Each number is 500 + 50 x the weight over its row's rms, rounded and kept within 0 to 999. Layers, rows and columns count from 0. Numbers have three digits each. The size before them is the row's rms in percent of the matrix's.

# layer 8 attention value, 64x192, rms 0.0775, rows 36-63, columns 96-191
097:539485479499575447492586479555460467489420523418470508512554410525527520501537436492478476531519485510504499451489510577606605439405425545519458493427543553532509537460529484470486558479560463497490636539485541498511426488540552506501352435478583560524506555632471422469425504457503489510
108:507473531554573554494492497480515511492523491558432453408554471536488556500435553504538530463559440654512539473446508464447557444533475449551561580452555493481463474423551465472439517507414538569566527457515528524506606532468447480584419570564559471545561490586518473513486484402571530465
104:502471587467492567573538486383446531534497416551469552513478500507469597527506504599510502454518496530504555471561442508536494444577525491611469543478460442537596498480492496455558532497568429500470560485522518455524618567498511437612412496441508540431459536624393442538550502437456526538
091:395511486526582516588542415494496580568550437553503452532561673507444511515575431470459545488415565499496608496454462559552441547458538433531491475489480512546495536473526509492483389497493483478478485437538478503502429491460462486491514522473416468507393555479473480464430372520543514565
101:425508520519434489449513508466312467546379497502507535443465560443456549519573506503492539495429426508542556462487513551413528485456504409569440488560475495525430571525566489463539557576562576437559469479482466489536547534477580527606534565526495512490464538504554447555614411581475418465
101:435559509530450528534506403514514537530434483460510538491499476559485475554439543544559574518512505407492445549542490530492462549414465417491462507457508525498489456465440454449505525503439502535480419444441514575513556447543582505572579539541475442501538476504438397542532421520443449562
099:424503447520605568513522513403514553519519423600463534492494519534489477490537503497491525592503433512489405518484455610547528472532484485488550456473559524486530476473450386430465468439376469459537492546408569548498514559452572517551482528450496598617483531577629512494476460402551565520
095:538557476467542466471450536484431608485505386491457513545510527449469497471509535446455490502477386462447427511495485452497547483527514498402465503502479484425616483540413502624563397493506504540503509545522606580518448517499407543577580563504502565381507450566542462419473466579510475480
095:474500481488591443587472556599578428538490489493438535523458564511497493513524474509515581601414515524493393447505496446567469478582487543466520431447438615490456574499587373471422509439389523453464476541518580567543543514510488559415415411523543420509608522522351391532500490475578496534
094:548474544471499477543555508438508549556444451585397526407450593516511488528531503483503428520465497512542560450474438492509469514424553468536457476570411501554607491473546433414462512549413454495456449565531480430520542478492531630489474425461543513483593523533592492488515597567453551501
107:508470533520597501601507566495566562434508525548565512557484430548547421494515543541520418346471552449508436470438436553538379474441539543459519520559532462463509427481555627496472458597506492498515429483489497444631480489545532520506530525492526549494505452588567397547532515517570560546
101:448525525397401429499488503482472470445400484480542487431468537431492457452534546601511499517378468471578394560501550549447449505532588514482524565461543505532488413452550440552466427453495481521513433430514533448526500462496511511535487571511489521433442537521546481428507569441561550512
097:523536434504518490441441487555510486541525399497435531507556558447458494499506480522577549508486478573488533535461460487553583535549448393544453479515580553491470545483555426640566465494522500467461463482473476622465558482501448550410429538477598654564560556601471519582469531513482440469
100:448535595468574594460463432418443493385548522515532454519557560524576510463491446448638460469438519471482360514426514486643553495553459560475513529440529499481524494495510567426467471466455446430467523478430501601496497581463500474502567504528450527436454445539509450494532501544535404487
103:578520508525506521502491374486525431495434507579567511540491377553527472447539459578570480559559545536489526485554424516432486495465387454569522525453405463546488503500470460533554557526566494524562565506528520473578541571513457503477433482520532468607559557447514471528532571465512402471
101:512465493498580491466576396488472459567558472533526489512480475450463500537543522571527631459526446508526406521485387611521464477478564467460514414529455663575634539513583463431572549572503475462521555479495494481505479554493558553430559441547488432479573395489539473467437544447588424479
095:495499428477443566403472538607553479514580454433477516480522592482475512487581527502612372438462603507495506489522492391456498482565511510505493502501461441518412539445387483473439432550501457549526418520508470374465551466493547583485468481422525510410514580505484509454545568395584508494
110:490456506495595488454492508364478565495489442437627509452542484518508476483554520513584532547449397399529392490524572575391481575449565504439609477459594557500485519470498437618397536500517501479537534514501566491564480569497486466476458520524492515448528489520530539406490560477444461564
100:497450494501482525445411456482532516527437497454470565528444478479470499474469476556507607608468546447549497453485492493465426499532477554424466432451510457534587413400526364520511528498534479551499494517538527448464510527479449541553415483523433560579541481490517653478599486480574506456
098:529500420523465537377543532527475426512429497508440469513575435544556417512529447483446496623481371500474517510439474507468559464427592485479501477528569478428465545518428490514495533558594504548546452484597454489465578530473467573544522461531455570508475389500490444533486500615468435447
104:495520570501510560432435407408471549463452548535524487455473428462511438472510499507520537446433457561504588488455454442529479561496483562521490501501495396461442580526448508572463518449473472562454345601606586580454489517488549481504549471567484474461562542582523436565516492548511529453
101:534470500433479512576464467502449509531437559546629490436535478504487481487515468474444544555435590380446497534503498502560431489474496452488522485526412543378506511498411469438393512477529450516475602555475461521480451531492523462585530536550446458511519520492473450512505520549490555486
093:448512470484600443495487495409533513516426488595586480550512461391493489567460537471515561492493535488503606466557514511419486520492489563473448508576557422437591494482494479526560462437526444600449534555551569546395569472495532555578499572468624500568520489581453519553532573459533468556
112:545450439494433535466480402507512471472528522505521533543507450477463553445529485560513534411470458397455542483501534447485491454472502440537540509565585536445547512600434518526410446558592477476552542509583464515424526573471619569573480460529510483421494504451440405453477576489444521473
105:516442543560551521384481454495460419414536478443515533554519553495535489509598473597472419557494443499558402458565534573473452542466458529454448600546493512504478473453469487428499474572508517471473565400404485480455521562540584500536444635512468445442559462503424530508471568516500516543
096:391483545551414447471564497486455421484530568550496487488462529582502511543567455575446406381592460524435519474502467504430582449458534439534448414504489472507430453514487545555449498459480508551542543419482419463495459527523408492494505532575543394667461509517464522589442563438462491489
102:507429504577492523540501621475437537498430531506441509467453531498461448474403451516474418522463523452491472458486432490628464519565474479589508480453458413440572518427545530384403465498475552521585454376397470487498585523507520529477482536537510429495488474510407477572486474448517429520
102:513469521519481510414578403489519548509442487604505491558568448489534449510445530504543482479545478556537452459543502427626477497618533459507510567526444529445535473590520424480503488514484504428564556420545446557584418431481451521466491560405573459418500541512462519465501585555512442482
# layer 8 attention output (transposed), 192x192, rms 0.0759, rows 36-63,100-127,164-191, columns 96-191
087:504532542434483469465531517558545489477422456519525455384447469491592447535475516428522511425403569453405531525575424582504446534496445489437443504467502535459517546573548475472435482513528445510546519462538526526526470539492527535554473405481514477452536468565491457482522538499555458476
081:500480470544479518479513537522484486517477438493485430445531483433527591463531548503411511458529400542572485568482571514443624472582500447457449507524422479556521399454558503561535518453586507480534488459510505491495493555467599563488499505412579455474416413459489529428567454467460495472
105:442505565563541531551472619518521533513568482460551464436441558469528516424509523522461334551513484506460468446414479460539567475599511498592490488525424522511414458422619466440511489485569515483471417474432514555580436541492629573502473480435559483470534463499514562452595507502462462496
086:447457463533528443522508538490469535437573538500507479517592505464467429503511500502491500602583528575557447506563431467525419570466483473453495486588490508503451451535549590482520446535608498475505401476463539485695544540504514487523496670463415572465494490504506490428550515475437448487
098:472468492405446480465450461544543534405540472486389491485424481525538499563477469442502523509409566530501497528502478537511399543507556535552517567501513545529503476515527515439495548473429529497484492513533554470496559539521605505483442502631558591607540540494467491514557495557527524517
085:483564478484455480538522517489507464490534512458468515522467466563472560545482586463590536425511526574499552518527477501443471527433444451517560479518509491496493465553409500506471535524429529526494600429592609471550495473489502524479539438518558509455538437488490447527504389582589384410
103:567507532588436510448445528425459538454514486488559510426508488514551528497496552506486451463569539481481584533526545521449504500510476486461519466537543401476514510469430466498558447542494490490525437496568566480565358527535473518529524419412580448466558417475552504464474529454486471402
095:482536571477646495444562482517550565569541500493393544489591517636410516473536454469403522579449508492434419505506455512500525506495553551482451490522473624497490541523500507478484517420436415476449514535428529541472492520506538510542529512524406437430559530641501490490433528530539565523
104:452537488497510451481542566566522422519438563425590529441586522500497509431436497536523450489628471485581502515474535513477610564522491448459485502465485399460579538527399465546435427568509537530529418463548494484519566513535474431461552553480505463463512458520490434500492486445497428412
101:523477447534545427512483524400477474455403522457595500503417540507480474560486457558515408511517462628549510540492459494486471523496446458509533485584455470487578443543445439489416479506491508491549463537501430586592548570513560521528545501431542560504512517485577514486532488561437443477
096:543506505488515504439485562430442416520577470540489564507462520480499434432473410510522508581517501483576541537447383461533478459439487468497526449553412495443508548417382477414506451559500425529469495617533449477477435521516430410458564485438508503494483448517566493598439510498454499564
089:492493523470517425499577579572548507368435568465502468598499490459526496468520520603431508477461516574517396488512456458489514598587519544519510617459463499452529399491550476473444422504518465476546514521511488560474454448512444436533493484485544568537388599404546472484510457417568455428
089:508429496398497544478504497529479462517440442471476470426543514421501454582468568423496494459488478546579488478511575473523525543530494443450476488535525430593448483429591453563529474559489580523454448400498513609498480546575561490497483595453528474483489497528541578466590464434470539477
092:526554516575469487451447540571493529485552483563390525477466495530558494445459499494564417532504569503485512504426483476510546470524526491509528463574502524534486556522461539389532553514441439514441437586548587457437529464480477502440535537557541513521449447468496481597469520558504443454
091:517512477504399573600524493560551557517436498396510514494493409445518501619535450479454488422468498489482484539470506504481530460468441466492426520475500557586549504528468552561532531545516581564482498452526494554547510502544557536503457463445504491515573564519531513437649530508417455432
094:522486481538470482522495500518520545492474530452528437587557419460474536631463501601477558490614427578533400516458441410504486520486516496473475443559483529498521446481385553550531470538514585480415564461471477446569491459496458550463540541495513510544442480487488533506406464585453402445
095:578522511534449415556451507419431526530518478493495507483480597528533489457487492449490442417490552416350635527566479536501481431555532468555490459494537432455511601451471409569582367477527564490560479478488565540567478448471481484625502515486581511484503482500537539467476528462438469394
116:475578438499409456525500459497455565444451500504468503605521484543484512528470507591543529489648463513548519490451441512508489546437503483553558542465491511515539542444338504511481481499452535613535545556528566409506539557497435484452514462546502504563408484402487503555442358531468459507
101:534421462482521546484463452486516428613421472479524504525464568530557497519577472513547521473528480543510518501478375536452459494566478529544433528436518582479584522624474464452449517470491449550589521459473482610533525480490560580582472482451446508533490532513485496476476498445444574490
104:420498479419394491487504422482507493519600453495373546504521467605510526569505526542474476482357486526430580494480538572509492565489559568521518548539515550529521527526486527495486520517518516595448541487468490498519530574434550562484486431571472514559549550486467496439554537556513591575
088:440559513440489478467487501471497447500522471452537559458406503505526474450502501499546570476419557479477510447482521536573559485470604495537471499452488518482559550457516516510525482445513414489466494564455509491471532542521461450573501520486514504511534565415532449531498484498528579507
094:443577481410499486577484454506530460492563469493436557533435406484511475488558401516581475535490524462490501468467496527484433529463523624436518468450497510467494545486556439421447497493510464439505407417431452431469434469551497473548433550551483526473561468587527513439491507485547526562
092:511560520435601501527530525472558531444468409451523376556492501478498472488523517494539471537499503550392387446397443518497447465505470567499467478482481559456511516552472561560435540415438462523473489523516442535418461511496472520483536576502546577582451542488456521531472531582449442402
090:546467523451486508479493364481574494537510437546440543556477460509504503512500458518456487542446453488465485496509484504525428476512583518506578407500575553464458539443546414438537531471473452480518502464497486521504460513510553536534453440578471498481511511473532544441495466419508489527
088:473529516479414425374447587400455535503539433498448550517497519540477494481476609446503582506489523483435608512477545521463544493489548465457466483486475522498526570536413515512564495498456427573444501493548577461510525542525491614478498430583506494527436467401488452566483456582537533466
095:490564523548526519524509484465516527540491594539554421537523597446495534545450504431525500415436581407544538504588558559501568546537514539492479553492524555494530488484488444544454544511503526483488424484506450460431463557504509594477548519541528495483459495479483522524526532445517460498
098:568491534531457497568541591550463424464436555462523513538488547389495498483452515577562513475600523482583524504467499425453503537572454460456541524517499418460570484497412489506489399547584530476514466492606521477505478535559453481486518465418571483497437460459393537484454414450473391461
092:539506536507557534506474548471553521551491458471457489551588492544464458552525457512496474658475467542404366518471451446486492464563567557528491485491519678499477477489583587496520480486457434426511496442496555527483519525545524568527515557449483476489527593540531559410488502527439590504
108:522515532542460621515440473515440429454504446451569436465518491533527499496448468517550523500480405428494425490497482481459511579391401431595521450394520559454556562536437444500499434524527412515497534559489497506509511511437508485554574552512563544478505494513414415542439502427477453482
106:561477434551546513510511406522477538521493436551519481483549558573444466461522522513456503537506522500506503559491486471487439487489526479525525511410503471495472534421521448545483467504545457508496484458487518475481503471542497341606510560493554504504502451536513475482417424425529556496
097:569552586421560512455537466466465501551515440584420479474554592485533482528498452483432480494421502408513598480599442469524487467451541501543560506526494451485564480420432474499443553638505570520503582464464461568457572486452452503495419553535495531465640495470460488519535507516392564582
105:553445534537538461491470504468433527504522479511539457437624600473443541508522446477501481518527516545570579412510443623516495541463528436476493538451540553485441574500480475520459404437538504541514429484473515483613507508539467494516476485469468465563404416464439423488465461580519538566
116:451489561495519527547372541458464512589532498547573455534449539444486510568502403469536442465478504460495376462444452466505378573560456446532532532562427435576513483546431497457431506515605484453514401471495514601517487578499576544451476549505636482514546487508496516591480572521419409588
097:487428431502526497548529487512490504502541538491552526491506437617479483501512522532513563590554485445524499472503521493494474505523458485523487471494534392455456530469502531507418491467415481526464480517479488507566457440578446446535477545426545579493524414557522448520547461472508506426
107:446458536508607524452521574554572515506501486400512440431522501466543568530534430410408638442434477515493508419564428521471479465507454573548447527488447533484578465489452476502480573503512461555418414542539545539552498512589452505487450505541482493613559595490597507399511516515452450550
106:501523470448550588470541461431538548466511452498440599489615565526489479453465461414450490472515486466522520495577396468525554449541469469537528529495475496458556541477469469603495481502555475510443456542423573544481490496522457556467462516434500531459441557464550463462455467512583497463
107:531527515501514483371535554518509486493407503528502465591516443452494520462456500605551577631446422565496491585575464431401488485457519436467439443493515553429455426478491444478529584468518557448451565591519481513493559436456459468439451452574481495553530594496459506461500469533552503539
110:486435551480578425465434522423551587583535400426397507505545493470434545504539548452452500545450478584478489521525362442499450539465470446481499456543502478521490493463422466449440567456523480516483425486518501509461538518429536544471506499482583506532545499531561532622535509581413539444
117:520417450542439566411486446537552471493533436405490534518520445499491517501525558511486508478495471476447538534521561514501523476469530408535445391498549524469502467453418510545452543578546444569470484515467459493477476533414537530592532544481498508547485529471532386611540510534439602463
121:547468569411503447367461501441497458505501530501494460479656532482516492432456553480535526542448461502562473465570571484522489502586430526450515526569555453568463414561457470491423482475552381534504463433521553479409469452546491571525498443537526447499566491434590527430545459544488576547
110:459565416501573561520470510477543558539510455498544497446429539468475531521539512473521529510493488601488416531418460445478455571431507477462435559499481560526450523528450421518477531489543522469530495490504507557560518471528517534479538500481471514503420457504495437518341459533466444441
121:584509504415517457481411429552502447412547545585444531543448552472543492589482401551548428433406502494534474540466457491503520450537460532491485522500583442502562492447605558467507516502455531506435503465472431507429506476471450532464473506467440534465528503489488504507560497414521509533
106:417444527547585586582461431472437485457496488503478474433494536506561386503558500511492578540529485526532542551471447515515574448478485555451494613434454508420441545509531500472528536486492452433554491491465484433518568471557465490549493546446444446479545492577545569551438463485486403471
094:556485484517516489398476452439517518528532408483496480452567450512562447527605470504517541542509486550519527458467411484492515529431487449422524455483511429544457485445457448438519487527470442517455453536484457528508490446547498514552520500441570510552632450486528522520506475515421420496
103:556477491450489454474509470528471563524493461539375474516412504456470459522551504531484542562505592482520533426626462496456533516450488549476395568566413471500501549449467516465500486536556583488530644595406468495486521484508470489559535389515490493518565587491602551556473500540490557431
113:499436587520411491510529416475560390521559484493587493517546480544545489486430500441471534558506428471527456481498540452475542515510475539582638428392600488505473462512494406502535553513574382519361517498499528488434467485450469448538517511467556493489597467618491588429600433498496477560
119:475497492497498592542471487569569553506515552443422597618429564542436502565580495459471497465527524526531517527473483434451502512548481548475502503516519546507485520493563458506411444483440530501463544463584478488452451495446506490601469541532556501507518539444544504473508587519560517393
109:467494396536520576595496498550583548473509495517534441498428447498517481626522488522412460444460468557491491498406529426487459561457518538458504490546415416561502555507469519518553395590510488603441425497568423582503510479528485426437547558400498521483441507482444488537455566506519393482
121:473471587521467473522496437524562500471519562549469495535437513499490555497434549490517487487434507563462487608525456427583477497568473587536523517545426544411465512500605551564459554481479584526396547493574497499479512408419390477505466438524468489426560525521495546494537511543551468561
104:442515529501422469535552564552439498452476529583594481545522465403491541508500441488591500434492489377504515578570493566470394470505506552490574571519462539544506452484457421547526549571506541470481519483495475469521468531455466555453461489572519462507527595574475483479555561537458552484
108:483592554468535494588461525469455516548516508536538398552456510612434553532416480467503532439478465537416468548507505507493468517525452538449522542529494552414513528549441508582441489480501550514564494551486525610480399453489489528551575590506537551541547508455526447536540687438488453562
108:563492490473383570541496438502540544531586453519500550487484551579498500402406493467485499501512537467529442556509532515509500557470551495549562471484499546502497494495405448553516496493511438489476427502543541560554549515479462443439512490532455434526472498507482502544475580411448514422
107:445477533484506527430494625512459417557528551548468542570513640563516473522564469447502533535458581425557473559488442517505520416527411477539432461626469483524526496495458506504583460583504502478473484472461571566508487573510495519508436502475445533569609487524488484541592562476499575485
110:476436515521525506470489545380478457608537482550469461484536598405540538457501528486497442484490487550410463572484464536558537542460543549499458462579500493564588593574536494512530511558438499492522458445474529555464466547512496499488565506448493504538484510436493531575518526543459486467
117:529483588538436510463493516634515519543509499536560536495494501572548481466445529578517406556450620434487535546489511515498449536543526400505454446469625477486545531505488460500492462455359477590491444577526465501507486466443507416566516524506416455505467535504380520531468490515464549395
120:501484463596562482540525519505454481555506449524583504474598473454525469559482486446627453469552556507482620570437393479514537454419500454469476500559501446499550551543522456528454490590505476506563446496483507529511473524549449569483489554378502442507578456535449489510439422593431530491
095:544506594460450482494459463453408458520504455513447564438440520463492409456489518527564558454468498480539547419545524573429550537551468520449487562524400458507610490515557421436582588472556521516514494468562574474515437508471491485481478502468502433492609474462446579480467510501604578445
120:461508476505466582486496440583467528448500499486581453457499451520467498523572507475447448533500458486565410570488582576453514464544489422548470460465533470578439441524505513537478474561477606499460377431443508496489502507558599540432538519420522512513462508558477438425518500516334480461
118:421437517572491518508501534487503498480516428450612509392504464420457509530560578431486411518540549471541519540450574549398566442547513527517452498510491510579490474552478515514533525586523468513509456387478560523559502549473672498549543550436518464493505547548445441428536545591483537420
094:504503554438443485557410546406462480472490472551485534527493479483508441502516481609560499553486447565526523432496462361494474577484492519549393538562506532450517485508529483567629487474457522499543489533501479537473617537500510521473500506481425370452565425474527529519499560386563490489
089:522469511496495481535435451550436568372560450522526549449396532495537521515498427478449515475536536516533502558559488549453515507471469554502504502533512588584513566546493478476568532544466501473529506490548512515493587542476578544537454493526502513569529576517547470534520460489606585530
103:467484605450500410453532462584445440377515576481562464521467466575499555645456481432564391515505522532497501471472541509467457465427560483511494520539494555485478432517510520514491516480426490574601528399438486384519496508496622495528515428570527365501504574562421488511514536477457476454
097:469512540621402416534428478538445489522444471481464476493503431474492441474535476500445467492547444528474568533446588472477433419513528459503621503422435387481477457453510489516621517512463425461498490487642514531550402492438504516418494514452599479564452437462492500479402518518559462442
091:549626542454576586545514473472537508560535456622396459466495491527458448493475435484413542465440472470415459550470393453520533569540548509530514566435516581493560463527483487452447525498497483383482553475512579560449452495485465482471571612452499535509407514524540530469409516536532543432
086:452541405526415467512489556454561435452469550475521574612542472468563389486562461555506555453510458516462512357549473473470537477460477527412453517507439497503443400396469469528439440502531558519547450419559604422531545515477529549458555507468559450499472448485558434426501446467494482447
094:517489346536485495524523520469528517455376466505507565600582534518524410528481531513546436513500491617490513514522401500475428535520446451486517481497431415509475425423506466464503413526569583475483459526476552571539513548427471472482584546469492591447500396456573505576593510523497483461
100:529487454567558522445450477428527589579463506488654420480566537409428504543404548525486466518459521475524590488493494473510492475512512454480586530466483475537531452496422459614462459502506605515482511540543563544505479431372525512397534513532517588424448466473424515560498552600417431543
093:440420431528495507526502501554513437410497592431580447503470600551528569540526523458522505478595504474489456530536428570428562488497497475509490471452531471514565461589525487548438509594476510423439520483475501514527444482577459478542455530527516561537467564498486400464557448501499481503
096:508512493450471567549457516586548450378533443527494480517535489419579467474564455399405505403498441532522464568423525455474445516475489516454488513464557520612422488475561512437441441563448651421512458408522520481517542467557529527478465630496542567556473495586539507498572477463514513525
099:543543554652520491483401418598513564486506384611466487444471452477516529546449481546412526485488478614453572532414466343454462516434455486425470449548446467551500484506460558504546461504455483448562594546491546433560470462496453465469484516522428517531414498510562533586467430535533420490
102:499516555392436536523547518497468516456499530492376549449559397435455428513473604550509544481477467450550500444515541474527501526473519509599528445545444527545577440526449467544586490507523498565504491419431452448502527502460554484429480536458513369499551526508465605498610525432419545492
100:555498539556473450450524574393492481562391517447494543563492424419450477555417527600464528530512450539578443501521475476498527494515545500528481464564425412480605469415481522543576402536539527484531551461525525535470490516453534491534550542458524473484453515447447505486419573444510476435
093:512519491461412416529512472515552498414487573495532513586451514446539506371583451435467487451510562478498481486527487451435552407498466596450556557538612520627377595493570470435463451495540555431428534524481524451484516575555488553519493427583572513445472574587510459441580472487531441498
104:523551445550521484526510446520492569503468495557429429494554466520458544471477482470445627416553521469562490542495419553582450464577456497475510471454436468446475470513407567486433451462480566613498504509595520481515558467509450547388487533495467529625488468474505487492485503558462537515
092:491482396427419511561446468414446378570477506514468533477467508541549537478534406489448551474518425558520533496510456567479473484598459594599519403427516541545484499516531456430498591464553449533471464467529502544479536567531526562521496561525471468500597493456465527483457435496475555536
091:533543558440500552441460440508523501425530503544434471527512505550453475467516422589402516562450469495456438561489494506510492528562498528580580515469588672534463520501494488373436514456468496560454422416499467451467515467438541581419513452529520512505470484411539510386467558493474597542
096:508457437492573511544519492540519496487622456545605502457493571499528520501579524389405442444395517518442471490509479540557495550495534519502505503467613567476412507464475479471394447522512528495360409533546456435513485593509477564500492523508534511531483516510589411539482427526387508519
097:507495473488607470602514601471452465628498461579490444507394495556545473481476525477483542517457481533419498497471472533512535486482559569516492498521520589359455491536539453563492562446524448491540481485540488553430456562410550457591532512455483417507553456436482523520394546485482520592
098:446444493384558551458484499460479435500516475457559408517515523445496541517469429520544508539479525461476547522492495597473512437483519541540495472431555535541609544595476469491565563527487375489437419454495502568427510507526472487492453565465560500588520538515537506449444558529449486445
082:519492491496508467500486440520495464541494450562480512441511531461507517509475479557464535494469494515511486532452544414475555543534538496454564495580551510530443537534514409437543555511491513488551510407525496547495428539469535516569514512564538521488508478502537582497479508465515511514
108:460402539512448461481384459550422553502475527428433515468536517495465556559438516446504515490503542471517526484491618460474505477496494540560433469548468539538536525494506573531542573479495444648403510549497538446564540487558598509492480415572499487569489518493443481572520475488555480452
098:535509601551506433485534466544486549516496540434545493583500585528472529539466610467495499426499606506545543550574567579428536459585486472502577505490471474460563409502411458523483507483518486451580454538461451484485499457462476447592489519499455506496407431492489529435418482386650486401
078:487455519511455472495580581579489492455450568450569485528557509516518473590502542475522476535533530471569488574515559532421408508563513484598486484570536474520451503568484522480478391498539540544539479476477580496533513492516654620499516509491505488391476510459420428456568560515398471511
103:535490574492496499504514434529529532581451401517408542444659451492452389507435520462478505565444443487427448515479446399531521524530549508524445499499492608419519431486491454521465502415465375485482508420481591512479476516555463480432544526450501477473465522435504552483495493471479599553
# layer 8 MLP gate, 384x192, rms 0.118, rows 0-10, columns 96-191
097:471465421530493490451514521445494483537419547404530525511543437482471439511511516471386484464466515513560485494517495534493506504568553507482468504467516482570500511478470514494583517543387399489492456487511504413516577494453536524584537565462603565447526434472482515508573476467461546527
097:510461566466534537518502459374555433481576548570560397576539471505522590529437552603504453416528468493440417488609470490493546507446490518531451476501475508431443515447366536464431520562518448428587438486522521441488387519507466577372443510572485467430465467457513518531565495460512461541
108:534482534543511472485662580529486553483547504550454507548484528491469512459487488501527459487472567520517517516507489605489480563465414614466528552534530503554467497480499572469522551495633404469566565572529488421493525552516439480533524576490511517479421468422557553530477391543565519569
108:548524573494473495488444417497474444417455493577496564469399465390515486411530442520469528525532334602542560571492526526534547390556528538465472509453538526510477473534512499444524551503437499389591520512528485453468458522450539502486436549483498554516490483467470489603609565526470518396
106:453529559419403622392565467532448530478512534448487498440576468555459503423449489488575428465550472590536537460446401468400456444522440456584509417477522576497523448437523432552510502492502462519430469519549524526439423464484459390430499464522499514527605525478536476483533528423494550510
101:493636494449575541430467535476539374378502401460551588404459442541551457501487528518525454493493461437470454554510431487452502523481533508463451476461508538456532497539467521447522483580473454512531452595522457462500497502446501555443504615427461447557461471544499554574544495492584468535
099:498453512467423432603446530459517499478540433486410480595407537503451531457521464491484499582492527492472482568500379489499494520469496574571496417529545477543382547442471512534500607502498540547497504496528440521417605552505528485518483499463575585482458565449520539443412546544445514458
105:466502541436414506539528561507460437505460599538612480530517470467494457518494529462555502492558437433434522497434461497447493541580516511594464389515533435519449550527490490471458541537609531521546549453547394529619410524441459472462519453471557420536535534555422554443472548478556564542
093:394417495538523480515537523499513485494572442454514486544455470496467498465573499545494518367411458549538527548514421548456449545552498443454599487518465500464480494495459505446473499502501502514441464558495548533448517534462567538474494426485560477560484460550492391549609446487444482440
106:522438527614495624435474563479470489421496467561467563551419516546546480538541595495460506441532503548510454637513538450484489516488492611479429501571410494560496588561485519449577456476592430489592611481535459456568465531476542487425520520490505494668539418571410525562470607520523441477
103:548448475400498551491414475417477447436397520554409555499450533498439478529532422568461511440549518522500380531422482488504558530455469518431517485481521489499542415545532562496543514540538528449518492464478469479507570524447484549580589552406472447584514564549551552531501512495561429464
# layer 8 MLP up, 384x192, rms 0.121, rows 0-10, columns 96-191
098:568521564602413512459508473516450518471482473439477507509486537517381530486417414453498561474560515442470463482424564510524461523508513508542485530545513455458497461425485459447494514464448550535423493531508495427464446506455440514500471539412545560535527377528480512584478536472587535576
105:515399526389425517482500497453540436431485462480508507413424466531548514575547558557442524490526544493524516503480648495414519551609478526353376516433488473548393540506507515504591514472508488544481430526478499472502511398493476479491611449455510506531564469467452470471538515576547527462
104:469564496557495416501516470434426466488490564475508493403496532417541441451456533458557419502472470465491523512501468499570415463487566513429528417534428507507562516533413495541544434493508435523527476410521478482535534569525469485549560481603509652541496488535555469412508493531482495455
105:448465632537493642569468353483445482470549445481500450557484471545486543548485477444488589407637515482459523509510472472440521517424415459451519496567456492553443529574463543437552556537504548486511410557497566526593467462460490484517508449586528528468503539408509524482445352497553476480
101:453538423486474455561416526498526523473563429475548519500484563506454572455493422486506422583510455502499470468535565458448494481449461476517526473494411566523459493551455487480582460398545484498542537424618570480502566480599566452533599439536526471454536529557513479486443492435408542447
107:556589464560590470515440434421441491535561544407524507505465486462573429539574503472415512547521479489581439473560463479473390479508523442472540481467470500565523576482491479527463460486418461451572425505483564431411535522571466560561537494524529493447585470465496434463565551401554537415
103:482511565417470536518447389431464453417539504456456577536455524580492509555511450506471438444431521435502493573564483404466495519499566464511501543548448630515449492547453510536494534465412572425511432447619566547476532388451539565485456490564502530536440447468510456638510528588480549406
099:356508557552495508547447600573455520503427516533448419508515470458577499500467589564468484483467462446544483581580448514593510532493461430560550409521528492513497458461502547472434515612451640472499524436530500473447512506456558524519554469480449530471447506431470518421434517487506458496
093:567503506534478555563469478579496517447518414433509493542540491425475462519515514430565472520455494487477511438514506525528495411523455451521560448505529492456479519408570527508552523534478423509509481485542527412527602581593525476527557503567521470481472425590516514500426427501467547472
101:512460486480463465526488430534571416578496544472464507564526562429590493422417473345462517525541540499514457428483497533575492525529486420574516569495413480569493534523433451610427523585504472583393492481354467516410431537530522414644531523555531423458456508488496457503454432505475510530
104:582474506506501461585532533520507452487430495420499400301692544556515559541497452569403426482551475542486508431480561431546593515475556477568513483518591513512550478454469415525505427509551605517510514541502491480426548454380496537501561513528524492551516487504436450484560538533555464550
# layer 8 MLP down (transposed), 384x192, rms 0.0806, rows 0-10, columns 96-191
099:501570483513521423565540493525474431520499487533486493449454455521458546599519425502496358521447570585468459487600497426543482504556400498527525516423471524519473568490491443466599527443484532526507472449533488513534532482612506444498566497436529538547472524373437409530457369562544495476
111:520527520568554509421511563507508535602539515489488445476537496522593539480543483509465519468569474478524461543420572519472496394545457479528397599500422480487474487574514432470532593460548537481536468565526468530504486471519376503552494484457501572431452457567453514497553522591531655500
108:488493560418384555543449526500503599417497494465523596391452519552500532519481453478440470392476421508477526480424440533527470525444477519478490390519584383462397411459611523552490476504600446507449487493554450474517440526537419520620454482473609497539523450476497492531482526469454542566
096:465518484488520486510518519478578504485465500555507420457442487413468601513463594500448474437375389599498475562613586524500420448525504521520540500473480526497434510523519522500460503533480468441560522477415534487506512592488512564400480547515506510441481514524413573517428543495351510430
103:454473495527536564524565577585494498457562467450522506461420490490479420544484523510414479567507539426458444534535478429456453570456477526528526596491542445420417403414388513516560477553558446474492514501456549455530354568480439562438472424547515463517544363426491568518445462532476553531
109:588510472529568538538367535414424517500473533481660504443442488432499552496508522493447435568501516508563465459465561608522525421502433592511546505560515482481428504464449534548533524428451540531493469500516534464531504521517469486418613451515517478535506501450488489499486474548407560504
106:401576545484458414545554498516478516478474521404470595481502489508483605445509601525489531494499517490520438481441461499485562588475550477545457419507518541507520468450507526375476453461567557502501479495485515463491631508540469490579456505566493594458528548476501497463499466462464579489
102:518547442445531510526424383464540486533534450475493526481495467549560543537508380403510424526458512572450620503505520392483521521460468426534571583461493509490524572458505528565472465423467442560515513535518485503462520544457421569498379547460563467452527543535516496597534558526434465464
098:591543484441536416372558492493442449461558511465476494475454501463601543381507507439540545576557529315517428475424464484511530556480533465497405491470549550530496561513471495474494544448548411519406464452439500447542463469501406507570465516475458580527526526511499510444529518523476530487
092:459511546535450396411459426522524519490527489558525439480479493447555431479468548495511501566486500489502568429451405532579480537612538477500485530494455526458537451449530513490553493539530562490590413478477467470522570418491433495527558543490571478525498539495507506489414549563597522534
100:513525567472574496560483464428586533546433493475463444467403526412437546489497541528431386491493454553568457496502548521483534548533413465541496556495460507457546617473496502597491483539468440462502410472440545600498559486496561561487506466496469487557496552498486492556568474479439478546